Weights of a small transformer language model.
Architecture: RMSNorm before each block, rotary positions, untied embeddings, normalized queries and keys, capped logits.
Training: a variant of Muon for these matrices, 493M tokens, 5206 steps.
Each number is 128 + 32 x the weight over its row's rms, rounded and kept within 0 to 255. Layers, rows and columns count from 0. Numbers have three digits each. The size before them is the row's rms in percent of the matrix's.

# q: layer 8 attention query, 384x192, rms 0.0524, rows 0-19, columns 64-127
# k: layer 8 attention key, 384x192, rms 0.0519, rows 0-19, columns 64-127
q0 077:173114128064150125128120063132108088147210175178133093141124150121106069119122143129118189085104147170120087124160100075169136093187157141169127130155135129155199086117205122077115117183152173
k0 093:131067133143137088172050154127132129186145106115159071044136117143151130081137136165099074134113117163114134123079132154157163066095108135092142162123131103099112158151150155114158150210107132
q1 073:142142032169148128124109123103132185147142125146171186077158176124139046135168141133165119098087110121098170071119145098134091159153187129135167131104120099149133099104139090126185114089140165
k1 061:163139106106120173062113171115112095093096106076106189095149159153121124121116158126070161158105123121128123170169192097167147138129156201103126135159154064126143144154112135216041181111109093
q2 082:120055067175177105108122133116137196085104105117181100082131206142136061138173156102141129101117155106137184116108149135112150120122174144143127162157074132173153133149115069128150113177102148
k2 078:086176142145148070095144104142101064112074128116075137162125146087150165124093115161161084164111107102129114130118148147141109172131106133168119122118176120081086123134040114148157086034140172
q3 081:110144097108180117058132178165108158141118102109147191138185146099142147111179142055140087146140158074099196108126148133091133178073109091122141120095148105138114084097023133127184121112140149
k3 073:133153134118142188103132156161109101080065109075107127080116199109141136132149113082128134152137127111167116174121147111153128118159118107098078089139111096107119150138091120152124132080127172
q4 066:114127129107114108126137125110102111127165065112067153090128058127131185106086108090088133127100117089073076130155138069132100151162130125123105118145221128088097140141138202131132154149119182
k4 064:141133142116123170109122113149131151122167159210128124135131114158119082088150162136143085099123168207141146105162128155179129089090149137150114147117093113116146130127181075110134128185147063
q5 092:111126174122139184203148092103172111141130161145126083145098052139124124089079122163125137171156075129127050149166098072148107127144100136147108138132145158123147131128176126096098116114139088
k5 078:155110118157062096196128087123140130167212115158118150143108123149155152146144084120125124092103136161105137000161086153121141094124182180102150170163106128144133171137158073116124096157107095
q6 071:152128190107126148204130128141138152135139124183133116145115078180072125140112107107095132147141068101119097135121129095121142115133155135132094134194163124123157135137130122089093143170098122
k6 063:116138169131085093179140160143126134145092115120098126202120110121114188135157079143082078143089093132096144054111076162127092120098205155107188152130085123130083182106098081110138096074132113
q7 076:152125120159137170097081111144124153147120171121158176133113204080110136152181144118177120106135157163147168131169145151123140147092115093076115138090067193131160110103127081178169162158155107
k7 077:088120098094164152116125185149130140158092095091090112103130172142077107102101112124115102145133071033131172189125135107100154147126081090130087142086143075123046085127076180153101139078125103
q8 070:133071133119153124137191113104060123085146138105138170127120131109124176175150182118145076135116170167053124139097135137133126119234065122144107168122144147077162149147188149064083151129090161
k8 071:101198187160116128129103148113123128128181160124138157153116127127150102091166162102060139149094089114142179170173141147152137084093087109130162125111112084109170133110184119174081145221123075
q9 077:141169157109129092134199136109121082104115132112130119183102061139164137095063102140094140222113103120125071135091088097165087149163133139140127120131148128119066137108096170117122140110125134
k9 071:153099171184105094204114134107125147158190186168119171117174127143141136179163122127111093135105181177085155047149125079145118127090146150091168134169111153127161148092138080113131132149115157
q10 079:092121088128126048165158146112154149090106126121119105149115144144152163109072117107068123170126114072112122124097071149109105135145141131139104172143127124152124146073213142117096107115131137
k10 084:149162190173116074174131136109123095104169165105170149166125108214137192145142106117115109148095129204112121055140094117130138092126140110111135122161143143103166184109155074104149110114146190
q11 069:090109087108092152093154052136131122086106062146101108149143124092112165131114098140104164097155115147113076178135115089099153123158118159138089113110134121136170143174148159145162142149118146
k11 063:127093123135118115115113194127146139087099112153124133149116175129135107136093117128118129095102149105142144107108104139129105152162175162127156157159085105129097131119056080151143104095111063
q12 086:167123174119109115136121098157087154162163107061167095051159151132120179154077080179130139095089171156103131087143078132182177106179063155109150079126123105150118146142192093089178089095116106
k12 087:149147107170128134116090154089150120058147085146143137178125150135114088063099125118146199126150074157210158151183152125110064112068145148115192114144179088126152135148150131165151180071118104
q13 086:150131131077121175112114118112188126158152171103149106108197154142090155125169091099110150076151144116125139112079120109119106098168102112163125140160141182106154108134153108145151109128136141
k13 091:118163155080110161152137160117096094088144146087092109165170169150094142128090173152079094112123083134142136138195121124187172104094088113115169078165140053162170131100077088167138164159087137
q14 079:127178125044149153054129144130161147166130129191116129133181193145110180202154145121180142092108097140128198112210092167129093112073110138068112108083135150148118127133171124101119140138178098
k14 082:155109150113172097142104119118108105161111083122095070151073114171121135072167171109180131129124117076114151170127133137122113092123147120124149100133104066177097127130143104138107124209147088
q15 088:148137142114158062150166137111106112114208168114169141183116164158105198137162135116078113134171189126126133116127097124169115155137092157064112184104128132126106129139158143096107132084161149
k15 090:139122225190073084216092126133141142102205147148232148123142179165129100165154106138150122113108128169139180091156068077150118132129127133114145157171123144171230155129175123149164101147128158
q16 098:138197135130110085108123113132106171093114139106124137156139121122137198145158134192104120151117069086108052101086121105093125108156074080136148097123155131111081163142180136077130088127129143
k16 101:166127131165066103158068137144135085083154111118129177174127149127081160144171118123101095140139067191124096062104054080113161098061146114140132087125155113158125165145107113158155145122133194
q17 083:137183109081174168178116142139178127096086074128116117060157149156146144155099090101172124084147125151117157122167157167137204145131092076114083116166169145201170105148074127087158180145136144
k17 095:100123134111152141123124129143155152070133121109124086045135182108112147125106180177094100102132099183164182101113140129128163136123127092114107108160128158131113036135094129152172137170142131
q18 095:151179116098160101179113113119153120104100148133117101084135181079079138096161146183091107122163167093134072143108096150068143118063118123114112122072189145126124063096126156115119142071186111
k18 100:205135120128113081120124133130183103100122153148093141125140175129103144186151173141086132172141167139171136164086187089069162163111149170089118149047176144115134111095153116168095129091163124
q19 091:146210178078090126147120137099125065093142134154122188132103113129176095142119172119151108122085116114192102129192150150122054159144124102097124140184132189164121113188100110161126084112123126
k19 096:094164094080114128090166127095165075122179147190145108051162119097149117120129131160165111100156110132145123113151171120112120133138105185103097154110142083083049079151112166120125110153122119